Weights of a small GPT-style language model, trained from scratch on English Wikipedia: width 192.
Each number is 500 + 50 x the weight over its row's rms, rounded and kept within 0 to 999. Layers, rows and columns count from 0. Numbers have three digits each. The size before them is the row's rms in percent of the matrix's.

# layer 4 MLP gate, 768x192, rms 0.0775, rows 387-458, columns 0-63
097:517498523497464532419510492470593541486504417501501503494480568501385585512522434482606494558510530542451512495554564549482452470523459501494472538454535511540533510518539377558540469472543555
102:504555532597475563427550551464434461473474547484578539554548494413479495549499371550633602449473507431520548601592457491473496505487463499625546500478561433473435515439510470477490459445500421
097:510468536584516485420503539469471609489458448406520531523437463410562532513497466558540508480427559451587441393553486519574460471520459422486448383399539476437526514501472497508498517412461430
101:512512454492515432508442553469317422492378636463477456502520509514526552517469510596524486448455572482492527463590456547435479503485516531500506458428593490536462478517412399564517496507519389
104:581540443493475565513524418476514546539515433470513408530521621464465581508493491497595433458581475496488621498526490515417577399506513513607531518553619565512407515506466546484529432456473507
098:468483512460508610508471493464523574442425502483555525494484522528515505439448577569585448493471527471477497382563508536511481467558433557434475500433558499454425530497547509606482384467544556
095:544488466460495584385552494510475461549492525431490465494572490493473521479579558448466523445487566556539516546512495515472508499544576583480489502462543472525482543412522409529416501433539597
102:456604556474591489505500497471496531453464585462535447519537496468541453488455503443465465594588516458497576551537477420485523427481447470512531448512579486442502515521382546465437432494507435
100:498503536500522593460458498491524471492525408563553484516510539416465559594533515479576445465564486520560539504528464481437473503500443438507430521426520556400493483444506493521562480517573512
103:496520481504554512537487535430498496436435558535612468517554549549536496509493392482552569385454490555552495549483527467494485494598497443511455522483494498580492463571521537540487523498574601
102:551473528458537495544521519399446458490405524422454432625447529422533489559541531439499535425492560549489498452491524505568576460507519502549464434460538524490481444550487423551495491526547418
103:497462445520536560487471523495571515474483430516519392532446477471521522497435507495532494570373447530607544493528441460501482507490475461530491518447404503506467464552435550453489410506471516
104:507487581421517538561481555364496489483503593573518520544532487550426561494541479470462544494517578529556567425511464531475532544605485490509505516481555518546568394526420481538424448489569446
091:517592546652489563522496518433538441472569524541518473588514528417429471575563497497600523549494576568566516520535495528527400486489411554423551440425531511459422544421594464494563516524435539
101:494545584570538509596411458489473477396499525539561392532545438488582456608491491514455522559512589494533483501485394438501528510507434539475444392548488517460475539520459542528489478511517436
096:543533426579472577413488471479473540570479492487523486511565483457420492408548358438489561588448509440536478589529540502506577503494570511502491536532422511552469475430493447488535506496467585
107:553534505510482506414452525422466567463480401537480510586530554528452514449562466554502408517543477533469549631429600477522526410539555503533570509495428537490572498558509407543533426440584550
099:464538486492532559479475488462483533501494513486544504511578468436450567476514481482556469499538451542498507645513540449571621465585486531593443547423491514465466389540440528496454438442510590
103:449513553499628590389482534470520537453523500544488483534552434506500519483511525506398542559550568524584573448495462519439492497552586489512545536488481484599474598480546496554529448455463489
104:524505467516471658459500549483509532460483530593480548556520494505458496503419498458538525439494581508530540461503392531474428546490457527604501552576539474529485456429462586546438451407480499
100:501522510467476549407454457487472525537553470497455464476546559525494541424495379486515627475538550602613520539568514504488541375530501528538525525598505557594447435526500510500499514396539526
089:577560473553503557429448544525544407485494606498461508456478520434522501543520560550509572503563541445513529529554544479516486470475480519522571503483602503580507492520519547476499371514531478
098:584605561450530471552560522487549646481498572563551452520424436509444404537443521506519571600540502530483509515460491395506513527484471461467568596588529395476431528462520505476529571501487500
099:490523548584572514456498548508480517504423504553416514592632488398399515474505435449447542523510510526490509526507593393475564604503539543480586520438506455422433475476474544516546474498382523
093:426560491452488521498525525534601491386446483499484568459560521508459468482507425427507425452613530481451522418506505433396598492501506390474571526482554543555534467550559485507482439426498616
101:569569469483447658456541485496429454437524385586518380474459509565454590490510537491448457478592544423536493566557413504441483462457556536582472529486505551559405497578452459532541500511519505
094:515523493585482549472499489517566556541496514509470529576551477506515552457515419525548628513559487589513451529431513499533457511533445451504462488514537430567548532467457536483537526535507462
095:420560479503471569591365507498562527511450512580489423516523457558468514525441473437496516501503447407441534535478497476579611433555525514561484475581480530569498555518532474473456500523466498
100:453506551469536533448455517439550546523496450579502480554533445526494479433554508487472521518546476516531445581528534430485556501554428436428507516494461371549495465526469655579405446414540520
098:523505561649524525518382529497604581537491496502542521570521516448431576492547458529566531591418524505490473386436507413400523506469498508514542518532447504484602509582474486545476519476608486
107:498487542505577566544412496466498441612445548537520512498500556483553579473515458414526554574487520559554547509493505476512503595560449514502512631541521595472429479524508478531524439451504520
098:537523478446484524447458564502528489517452477377449514520611488406444603512390460475587604551491485482480503495594502365471501465492479498500483486449484494502430554536530455563613481502536472
100:511448533434459485483417525502564572524557514489483490492482342541476545477550463482462631468445434498578502532456534477410541407495517428530518468512507528554479512573529431600485533455514485
104:486516458489515590465509548468491494515503536539520397499530482572511599471490502478415492502577514512553448564462433502498521563465564516503487555442549433583423407556432465461551487441465483
094:457510552574428530506523478517612532487552475514428417647572484499501496490486444543487489497513411455580499427624529473494474481555395504508536457533579448475720499471463556502445520585511516
106:463569497410427580552383452476522500547420487495578478555501391484489509542450579467423489445511495507531472515511457538541518539556532497520580338559556528468470445621551552569463481474483514
106:642516560526554489465439546451466446486384486550514496493454479604480609503500491489512498557550475551435557465511547539441433488507551433516578506423570605528640518600546480448537458467576393
095:533470597544507438468450421444502571572477517507484504451597515468425579413551433527588570542442468497474462558523534499628533457582558548514540532403463518498535493520396482535483515505536495
096:415526537531487603517500494514539535477505414527564420569513518539465534437546412530529502485589556535585469500555487466601505450500495459523571450491481553507513469468485568466572454511474510
092:500581563505421478511497510463536489434405461542479437587459506530517502532435535566472455455460492434535510517504444512474589421526434485534481494465426474535492559522456419498473500440530482
096:510458464471513533526501527405378518531417513475492505579548422433451473563616523546515596424446534539356467431541497526439509526492553452528552581536497393440499479441522493499493486535459456
109:570503580489460443524518418427506537447544514438534449588496518474457491453497444521550497521521541536533511423504494492502530442533564556553579464532518502600507483588454477544513538373553498
099:597525429519530533457459471496560505511462423644542500545527581427557598554533438549546592520484517410499524524489447374544422427470534492539489572493517481496523581475420488397499474543463486
100:510489437519453619416563426451550548601502373509607473596521618467385558506531436512530517398461499508448488507550481500486466486626442470481525548439439498435521384481494537495502477529549587
101:482524570524465463485485493422399505487450540448465466584455528518491566517556405554607591441447487524451511470455561510532487521454504434546466504530523493415548452464504522502463478469542604
100:492506521525529521528534396480441427443510557509589531522543564421565415427508461451575505545429662440557453436540513500507508459488488467504500476487522446509489510422457463505481443469518485
102:450483532568482484510475482513468514610506503506505468503563469516516483466541426554481467547539527549463529565447500542503529488511591500599576520443471545558576610576552424561623456466551563
106:516506507412537528483446604457434526489440493526563433467415487604489527437504438585495543503335537512544565434580598499536535454479428510530519547466585409539571539489460479476510450504486502
090:528607454447540485472501419439465574406465572503523502534541497491489556540548490464547477497574516509463470476476438543544543501572489460508430496576607507566513536448551497448517474442526499
088:533555478568466572456394466474521522493567420580461376521576410544463430477369552638521481560574508536547479564577612448428554427534549440518547442533446507455417499517441499578514504481425591
098:555499467405466519518477484405475494546476450454550397585455476488514534557516548465657560491422478453507612500569402536490519407536502617459511380496535458550449511518494486452544499446555491
106:503544527418524554555382429498521512459432652530560478492490469427372552511496471476448486592553530437503485472467529412605525473527473443522464566490464381483563491519536481573509394461585439
099:552619518477479523498582476488490615521473490532496451512461458501521534474550499488512566497564482454464535568505453497547616503573508499448542502451604450464541459529467465495365473469585491
102:539505508532513556520482531406489552470518459454620460530468475503561481465481501481484550500388543481568466565523474482488431494582554507501484498506542446505474440445455424555471436515476420
102:413484512498556529484459441514540582584531525481467406503434529515514482499536495467435429533627527473511489607421599428518508448563547540541493505538557571395569492569556433499527500510470516
099:487419481653498510466512539496347543420448454513530472547568450511472559506552478558524589444489433462526473485527448462489391484488485496520569523550481484512478481561501462490472545506468465
102:463467592584479484437481512503511530547466598542495493535476532475418585498570347457538608566486551500475533454545628562545506416487512476456447571557529482532516578606488426577545522461555515
091:459514511475509595517421575461521503528507520568526430587557498490484490509505531516548576584466505471529496509434486493514512503526521475445572466434505405477578567607565499471437446514449473
099:377537589520471515525442542494532592513541362470498527489506519448398604423513555524495428585526501490538534522464499468548522517462426482528546511416503488497469450509472501507579486477528419
096:402643418457421538534519489470491532479488575530478509521478434446384450509568426497528456553490468533515482494477549552581538448488478461448511496501489405490523494486476490501559495495498435
096:525526554455553502471464403516516534558493493411432525519515468500549482458510539487496474521473496433491519546546497450574557577571461532544472521439528451526602604481443645502464450408532489
093:424531457424583531515472416500504451479488530486457480501487524497446482399523536578454460571515589483491578567512364473474470526511556541587499536494535478488434524477442492502610466570521476
100:461560503456510578523449432446489488556390566524550477520519581435510471484467462464532488494456498399416521537483585431481443526609406541498455532520592446498541518499471478598466423535487556
092:577450430439484573501483442419431556478558528468535469494457407512500555572471523583524547566547497505536574484433514514526458440564471411492405465469462468450500516492480418488542477372529455
092:576544497516461561484505455489497508536528584515408539466642532464493498442512410526531545523468509534481527533527495483497505630492478446535534517525422439513460518477504523470562476548583517
094:467597461527492455431515480471498571548402503526453457500531513551446544453471428495544491487447421465506500526485505469455464407562500477595491622375477544503511524537379444475476493454537480
093:454504498457603533517510432432450530545544549463475556528501393499563498465478487553447540491512508489566586520406444532567429423582516479472498474520525527512504517494455452500451497478506439
104:493610482441426541485481436432489492482509547389506491501517531519488539487485550525470518521516499545592559534464623459565519494534467462492547593383567486594484542417524535520574526433510519
106:424511460505457501450391495421479565587460576493551576529504494483505521480548355542558596480421498502511445487428529508499501525477486486462537506499552460535480470529465489535511455497542451
097:543499561540446519546539455492526501561584519492470491462555412443466573544545511664465579509554512626558519483452528566507535481577544438537529526480494453518424524484497506531514547469554477
095:477546504577481525472556540509484466522445451469476496543502507526470614567536427522446555464415561561530549467586489559545490528533409503537507466485544555575550528469501473471500442492486558
099:483597534547473479471495567435459488462474431506522401542438365468479487489476515447418480481529539433573532494558511500447505531598551523478599475544516547550437478527489527475484451432401448
# layer 4 MLP up, 768x192, rms 0.067, rows 387-457, columns 0-63
096:529562516461486515577420591519444504526471510556470473490489564525431551511370631541548555479479543469511503539538409500503469427427463534447582439422461451526509648528448543514487481586559516
102:444445586476488581519496491477514546559497511537478521430550561573497480464562492528559521403533468492466586524542484541422580614496487483523526503450421450527539415451497537452368493488469525
104:492516501549484465433490632467436512604454515525475619540440519635527501506463464528541535480390507450497500446546540515492460441445380498573526515598521508433617523394466530459497522638490529
101:484595498467499473483530502574532497509458505493522459436420520555491596495466583462535466578609462570486534517440478460455414538474518430530471411492502582518416500496435426494491492505561517
103:450495474498454467489504480547496537417561502470489450607397471614530480533405444493411455530523538468471549531461528547520602585514519483523522527468523521502465509538411455501531577490503695
099:446496501467547570434481463556504562489539539509480496422549581458493465554473511495474475440566513513475522646434409519435509541538545588511533564509535598555432477525589508515538523575506499
098:450530503461568479423467560495414467617508516383543540490450505489488569603513509458486500543530528538506507518525620366560430548596457551491402528420604514551510464498559473524559471425539468
098:423521499490450492486438516504453438615557485498453527553538437499533505450441508515511427395497393571467496494380520502605519406497568425454471554469457538506514546535506596518474528545477601
096:494435539538508498555525494511519415500606481533432505549584532476500517477542534470411603536503607482464477535507570531438438587515471594465510478539474478533546595623457563451514476496517497
103:475473457506516418569528476511544438536546517483444497451511642559484605486588493360521569521519528519484441536472484471545483469459453502548481515551536628584578482503494472515562494468523403
101:452541537510477545548522434446580497492564511468437479473528482496531451548470566540552538460480539527426438532474543389472476598424526511492532498498575373462510559513490509529462487458442471
102:523477546515465518475520452500517561403525559529498477480434523639549441537631465444502474494497489476504522533519478526405541465457559465449456561521468532550426502496513607535528549554403559
106:468466517576479478526475463494521430544471501444508598472435432462508545454541466389533480468501494505489609502476539447550544497461559506571602529381504549537448465484424566509459396436501503
098:517466499566469547466588467419502463541440574570594478563501504475487499604464494552561549451584542485558453389448435560484456547495500455494477457593441535564552527433552444503458518618512520
099:592554536501546462488591530482475522492520480502449559486409553432463416445421427546508478538457495558429464505504489471555514619526442503497500520542484504649472418543501522493477522521514500
104:456549472523536449455505429481478420501461476597541468473486485471513559431531440487507547498566435498615472493485478485525452621493472528498520485433582505460575417502534497562517505551535529
102:506427587490450462522435517466526564508484464648522586466518525487562443499521465490470566495486498552434437452487524519493465505503511527476573495549492480418526565469487412484461458471555537
100:431496547437477483533500614540496539382533538519436488495557480483554522536496527531458550552437507551528423522554517450534627512494501537480418464546516496447509413476522571504489491508559498
102:493452514435401383498481450514557524484539501531543497528469487521458495521533455453444489625429559471497514506525494501434440557528530564511505600512515455592390510518542493514530556473504498
103:526494496550469464506512432477492459496465508538513521489499526614525521494515389569522500409432462492580401559477507547509550493460427588474528518532497541503506550443478511506520558479522455
100:422548525482447477416450514494519476552486511528496542552544602472430440461536519549520580413461449448465504503519350532465582525507413531492444490482491486479502491436519510420384531537629461
092:464548451451585544462422501567520514581516556522524488397510437476466528511423556497509434487597491532459506511441442427472489574531487518509576405504499476489493418535503535484478510535551507
103:522522543456515470524529486510548468452485515551498535439480618471493480515449436476567437517481417475497521532459325486462508519443441536649505510511442498456485441478555557510392509446572454
101:503409516489519403475532550500424422508547488416515538564559595531492572501532572512574555575470530378395548558549481535482422532440455541516469490439484416456440444499444502445554545503432480
098:525510542476511453446523580514540510491569508459396437516512501433518433454600595522443490507519568543406583537415468502516512447466575578544541515442515529448440596548378567527485502423505441
104:479572417507443510498499504479449482462590407419512425502538519559538460602460497514425523414541506558513534605507505488422437492594488440490512516440469498473389431517488457592486513540582511
103:528521511541431457357582527496533462511485582544475519463537504458472585493473417571551562510435466509470433539543523465603521463524530515491515552451487445466459518441464539484500522456488499
099:417475486467473525532465560554484461614488489524470497474509455491523499433514514528556431533432516428531482593529501429573441421538523494558412484483420368430537411486580470476565515467441568
098:422497433482439496511539485456510562493442518462472535552593624549514479492544497497489488446479545593546543592463489539542485569445466531460484474431562417442517504490487481481469512480467518
098:457508458537455520504484563476506500568505423575502539461464495421547474476434562452533482446462461608449479543529562560556472420459485552480485545485446473470488476562421535491508468595481547
102:484542511568475448476501530520487452493572470525544548462549430428432518556534488449513526617530451494489500560496585371557428451483526577574469615437516524512524542556523504526541489472551447
100:470562536538539488524497560495517476448550528528446518490487526530478511406569450556496475584616487384547515591544559539408535452459503470513553494544477535559469536484486545493504479536493509
101:483466545531469470454450536492468532362576527488448470528435608534451453458562563432536501476486453506540558515506508430506434457462473583538530497479571520444468549473556454443501532485534466
102:508545396531545570473524523465526480445533498473500580499484502521519432589451486528536478449476482509511501490515402374480487425427520542480446377388574540474422478501520489576506539511417424
099:581514430566495591441490449465435491538548394520490459523587491485476569541407510553474530470541529576531477500479445463424442536531443530496516493507466488493467536499518581502486421491387494
101:598421520502549481428518484456592653484535488548535466546566413586558577568480459447558506500514510524439476559477510522514492563568475461510494492502514481573581434612530427483438495532486521
099:465463568407535483611539503505550492593379492404530504445344506543506471576501554578587503497440513613474446398420520398478505500472447515470545451475496515520478475469528526620509494524516425
098:513491514457453508335555460454460489509516523502468430528500523522535535469550500432525467432508526488550471492459524548506504548571544349565485539472582480492546536531474451521500526535564419
100:537578452543471423489500541479354513570532460581441543502462479561462521584617499609474560458459452466509520493439391568572464436513509485458497475569561438462492475385488471529466517535465504
104:473485488525527407545464486556458531504439494442478456474570505476501520420537467572480478472436517549508516412434468480492508487582522532470512491434494523461520409523431526449544588469514461
095:440384485487454398576473550518488508558534548622412418464512492495445508410585529533431489453491457488367536558506563498454411477519479483565531491461492511524436543501421425473473496467510618
099:531512450487437478468439437515527518483516467455630618465580528445526516494553485551599447450506513460378426545461430515478558534480449541540524568498515439450546476557494497599513528464539445
106:534536418541599611486535443500564514490544519463463552520485421518483579489540463512371496500546540395485460460491584442473551497564466478469520546538532497531419477496465445424436527525418571
101:505514522479485461507527517480421509483524570549527449486409525479559531456433476552353501568525564524420473423509522541491453595472523523540446544564577505496443518603525542586495497537493462
103:525521425515467415492451528540475490440398491479508490517636522342535519608502486522548442552488508480498486552437486456538550500430541552504525492538498515498591473532478430547493519578517466
103:528560561498502530603533502487471411401464573492544495560489539517517453525509584543480534510478538528563567468457481511497470405503508545458549377448460456445498520463439466572474481524461459
100:395556538525411482506454493448483451455443570496529520525505572482425559471496435613455584428403468574588436498484500491481547542430479552519467484462490503515541567408417488467531545535534609
105:501571534444636475509559528513504445482514639517478559531538367531468552471494473457445441461497552444563525420509550521533524504512469444497399445613499499480506535540529475494484539564521526
096:600453533506492550470468537495455443452515441435574415548538386457540467531470487482506533520565556606572489435511510563384549569542490471393513469468520485475486505534605438464559557433589452
100:448474485417531481427500491490414517496412500421496550500531543564517543466507538499510492453507512592531488489514555451473499511605456501504463470454454504508560437506420492496497503552523539
101:462576462507521554542504533531595499470523413510502530584460456616604478525507512474538520475514493461542507501475474486468550529562561489457479401454542481480521537423455462514517445478520467
102:465423503430503499481444468492510512543461537543537586496490516518481488403404562390599504479444481451548470477565502484496427534459437471550466383498485484508449531539542483535555427491581624
103:572576479505536501577427515473591502485479490525581528528551411447624453539465498434524690418442489429483487508491522511465520510566442526526530504511524535567447486509575532471491513507428571
101:525402463477494487453513566514494564492468470504500494482442488593567556584519497465569658564497487463531517490502346423497401543497478558475506528427470533468556504548471491557513510450501503
104:514558567492435495466480495555439541476405435474502498413480453393523512440478486522459499431563511532599472474536456475467454463556472436427395509473482535552520523486534560590438492441486541
102:529592421494532600492474465509528466474468488488412438513484452661515468563485492489532479546439567568455515525475517475570537427441537506417545460522576457512623547527495534546475512458567520
097:430342456502528473457566410509535490440555499510466499492495529555488418499489540536516557555525615550476470461557499465489494534433546567555536630547553574494567604461506497465515566521459585
091:625514513497394487533499435458499498513464420553567449522493559508483597495472482514468461497515503599435540565499493551443495419533500540511457571507403507510412478450441522505498514525582504
103:445444487562529499574510501578470400490550567440494531451488459451490512465560510556428491464546515499547574503470456461521468543497521494509538454502510559527560475546539473486533438603417485
098:479542626400490534500428466501483424564528531470527449434506503484508554462428482534527522452465492479547562536510450513513579438581530510427495467494494534518459555453502505493505521572544495
103:444599493474435519452453538524490525508452481573454533483461441377499527540401501588445506476614466442364446557493458519572519519586522473625553506518467457554483521429605554456554392435480512
097:439533476503523481534508518503489429491594614424593555516478470543437424531583447549477546543537483461598468441490449483496500557519504477482472427506418503603468424591519480510430538512562471
098:511473536534482456427520477472519518472525531518585458466490403511566463490617451411406441463516487567508425486523576394552577483533415469527523571560553480465508496444478588459486509497538545
101:478485493470497508467408493501585521496519577586558508542457476477519456502535504375474577528471454466558472357505510497418450545577465350452486574582471613502496540516578495471452479369532628
101:553477408447531519475446427500582585494447484414521475442458532562521434414503545454551414535491501465430508528481619443483536450506525536475564530467583531504435487566495528538495449450505447
099:517518556426437514424520523475469489516542493395493443512458524478492540551497519507510476411406478534604490513536478479437576499566527425600538581488568512461594486549492588537502486508457454
097:524442520489455481560494573481463431480515558455482495500466434499511484500537457466485554434453462456401410462547485514511542384517616523488451487574496540517560428598509484624560529482581548
097:405479518458536471558491459432427527504468574503598446498522409442490551575475504494501526449471513538489565489485454524554393492547471531526584578500480492556479467470480497451501497545521500
101:531440461545573452524538447463485486569461527561548513449537536486525495522519427533482527432470448528551477503469543431498380504511569506513451599622546505527561493492524493559539595493471510
100:509491534462427468476547532521472500543470490387527470478514604471480454474504553449495409493529499542510573467476414520448519461408556459438600515451535491560405469573443499542467519513524409
099:529513437460552488489578508471516461552524542430447492513485514447486506509542498433505487507549491477459558499442499468568557536419452505479569495466453466455516459411569412539586560506447502
# layer 4 MLP down (transposed), 768x192, rms 0.066, rows 387-457, columns 0-63
099:524568402404585379414472489469483540533476469480470516482527510515486513424498467429543542420483568555517496597477513543451557526540526476534500504562516565527511570512476505469446465441432492
108:519444498580597513564552474487497536538596431512488551533450492522586504444540472533503494496537557500481536504459509490430518523527562535446501456427551514443591446568527550505396505549430534
102:505557505429484473487498446483508521452518472554491512481472518483527374468577566512462545512530512506621539460542638479485474618480496515509525468490508498465433465449455520412384583447485495
100:474549557494551426421519528528434531476566501492450503519465495535490544540539508604472563522447481503517477431611394549471456478489412550469472446483529450534488577562428537459526509528518475
103:512632441536514443570553476421427417447498402471442442557483579392512465565512532548481428570503537515512485524530442446467441486514604516553518536569517463573482430546395598502465561531567562
094:508618590518571461554525506550472499559430520456557502556526485523589546511453533517515576456457467455466508481512473492532471459495573513547557486556454530465468498503457616524553535467466579
099:575499476471438491466481354519541500571500537478488557495595418548546521559505470467390507500565511527523531504541578636429471547587604516439513423499490483500591517473477506484489476422452550
099:600442524476541420446575548424515542439515546525434424522492521532438508457603515541423477518573539503495430543479487517503549539459507623533474486563610451452474506499429498519511509463450437
097:446563450490506473482408484454491465507543425499466572499482426571531524521458548450531450537645557480536465457546430470515477473532470490563498569583481454580380417443476541529538530387505429
101:501520461553563472499571539580491513525541449529556459465533527492512578544507569522540522559498483508456523555486506446512419406516489460482486449480528496563396544451488505475524588530465383
103:538542510342518428512463545472532454450511487541475557531528527497380399448516447471621496547386529609456410436528554465574487416504526497595615458516456474464484476558527511540500461456485482
100:488419566540476400508612457457457516509434472490590512475508467565439490458457498557547473515480538588426510512422508366534496505506418524472486430423532539423570513422496537518474514527368435
103:528545440515491574423501528456540484559532449492532505533491505573579515506557459501488518537476577447504490572473535506428513599485502499489517469506492555497522407598445551551646501581506506
100:533485565560505453347504476507498481403516421482410478498488452515622458580520552495494485453435526411526521462530450477512518509474453544547389505592530537487576481512443523527447477508461533
093:422488424543477540360434515526478470488552563465543548513514536535524418448562482422520533535544442529525506434528449559518440502415434587428429524458467523471571611537535507574509501538527557
104:509458526477510417466457498439549516499467511469465452485546545496527437469526484471529481480488474571540523536425500482593424512497518549456492536533501451430526512599493573477485580555548482
100:484389532530593477559511547542512539486573486617462526462552558508544511483508418435556569412493476484456467452480464536459510488509471454428514451463508558492642547505469516440444568434508463
099:564424513553570487547446480529450494521486589546439525431564495530568464638472503470363450579514558450484501453548504404432543502516468483533414481538500484523486565447409548459482510506616450
101:521524492530458556431502500542494468440461517550430401474495483539494474472525493521525592505478570447549487576516504637586494610418505542564457503492461511579474519457559469522561435487521508
101:491615476465501433407581478472548520605510470535484529510534439447500535513449623506520467475480459511520518465503514504507500555521546535487575563458507496558542437506494482481495461424451530
101:526484364482532447511535452518462494476487518465535516394501533467383378522556440536618583593581500462504381498484410467489465550439442528491454534551579477450451469538486459519473497587426548
092:468418512576509492506548522472479518397487445439473398507474511494508527468401469528438524505530542544532514449540482558544431442487453478511508507573463493498485512535496458476536467509396587
099:522537451551487612562452411462508428462541507556510451529515500602549560414544443472477557577523580557515499399580513597424508514477475539529519490473537522544532457504534529536374533494439514
101:513464495530522393515615520510424493455461508418541522540484604527470440445494509505513481480477525553530462469484387522449524497468481488489503510440487502483492529559515456379573550552437491
099:486456436509428566398389502457450435488353476485429538531473491545501562512514532480481540509517566400500462513545536501370498395480513490598446551477451525484534453461438451560543623543529492
100:500450520518511402529559485564490494549543529502530445491496470570631476484467497414490507414593540556431436467549512490548496499513480504485429429536556441515441584451567570551433504539414488
102:534507541516522444448505463507502607482574454452494473408490478577490557462543547578564563532471501488514483538550560549573579475543566460539503437587482436490485621461494567462518534401437508
100:522451438549477521626461483561546421498580486502510497410539535493612558554494552483501561572547530458415482469537426485417490567562533506529557468471524492506489521476562533369539427528545484
099:572493474497502479418453530497464484515498609395443552494511404481525631560594508523468518580581468526549460488516493460456631516531483597544593542496562450508476517529571543501530406539485493
102:527584544477464467523535533448565498511479475564527532467507482461591521444519513500486504462426507559359471484486484529597484524578511453507533428507476388462443601558419528440553466565503471
102:469461542527511621493481543493538440513479465499526542509490530449405519452461525406591527478485509543563478557452548472579498535467654542502463478425487583465479504561504490562507461577519516
100:565519398426530503588543566527496500423505441530556400453500529498529531515514485489412451480510538514565540474431526484493517558477500572488527583510512538542512514536432424580500554466483521
100:470531560484554505546321514480482526468451513552511491473483501498443483505516482472449495394526456505506592475467547476510536447445467545518489489602508532407449553495514418436509596409573486
102:468451493404497488436507589443615394538598441549543499440467469469390482473510430444457489420524533466397513446471540512507542399417511429462445562557525471482470582536465499491449512464454526
100:511561470423527430581498443452463432374416521455493568568558520503457446484497523379492543579510502616389447573421558519606578534529516526530452538413454505499444501536447477477503401493494446
099:390552472543460519509496439521517446552504534516557471410499505399519489433530507615601543552459476441525455525488581477471535429505553473455478455466473587515507531433506508586524503476459538
099:473504576577567427453499479471441455515493499540474497490475508432517509505520387477587432528441501483505465539531444511428507470467550461484378532536544537554435626438479608587429591507431509
100:412406560510536535407507503520507572404562473485436495531527469551436591522565482474477423479505501514576523510505433521577390458445517399393513596413500511469460478550545476428564503510522394
102:441436584463492486595462524496518546557433503504497472527460535468543517528509443514526502478469462545550514432544521422455567459628581606504571420461544525499464469483393541469519478565557583
101:433599470518466511533557554526507480448457547559493479470417517435445542472493462532519488534510458539450442510534541486517466487470477476558438438526461568533442509487517493504445558447506476
099:460533580514482460511592490438482549386443500596463492490449530490458472484487488488484489499536546569543539433630554539530528506487610460557470459494501463460431497540494470476550421529534558
097:492506492523553355450506503398470533536493482550423506471495520510525575492497551544530518525426490510506504538594563426540573513484459390439426517507568475500408452416495494406463557497393455
101:548463501502528487580542508512508484486497457523457534501476523500595438538478450529503525427560428490451486442525531465500495545568534514540504476461412514526455435463598446386517567413481512
099:542559370491519475509530485451466528512500592586516393502399525510429509520512481479455523514596577520561485511483546439422549475558473400610485491529536496516506530544419563475473515485468519
099:479542505480438604491551589542415501460501562532527477520572524419470460506547507537610481479444562444461513468512497513522513451484535503446490443473533477467499508447441491555362523519407473
107:510519514523484440439541448491498519556474502475508555524513499547439504503526421496503518544453424598456468556497452493540474489553569508586612580497538463507505446437459457479511519491580444
103:477471453496477488482519463546495520638450565496584492395490402547451398536488479467545549573474436506497448513467577449466503544533520447531563496415558443479512567433540486568511496478501492
100:463531471457579436592470550468489477386417489427456472555442496472485551406519543426505506426610555579552458512536462484485582547547478518554429519521444551480460506534366562479486459525503498
094:426531485513468461468443472519508435602493587472416575507514464531456487478504480464530477521473514482532437577542472400513517580406459466531424579435511545508470597537456474462456524481576548
101:459540419464578480567479588575515532570550503479555481488554659529593452424530465535545600443478564367519452473389578523522421436551523474465523514472543433549556515472574513605609448463521545
095:561567567498547432582535437476458565500530530519528514460501546467526577542504419509449554599545556549462525522517569573511468426520410462491522521465510530483449428544428469426493516529386457
100:451465506509548467534510525542450471428484512461585497467469409469493535407437502580610474496491467521465369579504467469550500536530500466512563435555588566471425517489606513390597529491509523
105:525486519534522566427494492505528489522517530498504496542491547602523450445469460450516524565505516498474518413490491576434495456503537452602392429501498526484445543570485380499559499574565421
100:464492456458553426435467519464368518548443472503473491516499519514511528437530476509496471440503464573490536443444482488471591417512559481500507547443439418481420477559511446459514558591475438
104:455603431529478536545514479569532525479401578464540509497483497532461498475538520577538543439418472509523516484505439445496478492492411408507468519522430384489403595625624511511507470494498537
102:451613437508395615618454495468523499471492563543475440535459586516533528545533478444396556476533501516481499501458512430539512518443441491557425491537590540481557441470518503558548516445503477
100:472455455517466537483533402488539570514498466397468525470618467516528373517522553477473473467534577497432569439505489503433484595520459477537442548494433504512621546554441477513470576547408559
094:512503518459494536420450465398449459598493421541531598587585467582478586447438387530534464461503554536491509541516543477474538484538551489565492530499465461544452441565496466450537478442618497
102:581374497514524492610527530527440515473503515490474497426436502442644318539447487491509504473491522497466554527487545412440530559438516569480551537431514385443496492572442505429508470590575540
099:506461466471504561483530445582478599491496488476589489441504527428500587513530481623529436483390498577476600473579519494465413522536458387441502546490516603434483565499516506539539497489458546
098:619458520530497474494502479537491608494529504563553489462529472461513426442514549461426465463485443368530523408442524438385535439485454443532512502553509472573493486436479506484561472602464530
098:447489592509512384458434563422459471460429468371538483460625475604547423477500505496527520467453501502512603516418500460533496491511509493504446430458566528460448470448498519561522483563415441
100:465589553546560512522463510571457483576492450502428573486545431484453507519495461528533502509538465466515482494466507453495451578497450513495521543562522532543526564499408524504609468558412527
102:396525500492461479605518522487443421533432505531483562433508589505459475520534507430491488545394499513536527568500525493391541503492432481544475476527568456546542550472548590523499451533563488
100:497481475540473514551473524456500494446463391491527516548477469525491471473477466501455515519461535469651498409535420483472483429455420481539477459497423518478509447490523540620474490434479538
098:476468480468530547403499511488455487431505428469456529515513562492474569580523528500364535517500476534532548541569526555540517477446414503554385547464564492592514562423514554479469608546512443
099:409432467519414530544517483427476458523505448443485461497471514429528398581504504504409426518460510461507430482594440477411494479474435479575493549448446581505479420530479453515516499486598503
101:478562497479460532437413518494399572440570489490526536475561487549453436529549431539511569506529541591435507569548458538535465481543556522605562474433539509391399424417442448492459471593507561
101:433572600497486508477467527480474529580475518522505561491409500558537467500440628466478600530565479593418439555459439440481532386461530501501490439601469456469438529468501511480539473487512532
099:514469466563447574538474632451501433549484511564466560543445530514489448466434509475521346510484463449421394499505485455455496502457492483513515615479494539495422433578494429463543521506543506
101:550483477518404533476520439498452563484391482534477485443545529448505533594489521582549555447454415467545432493555453597529516551531524493494521485525463488448481463469571406420496472444587499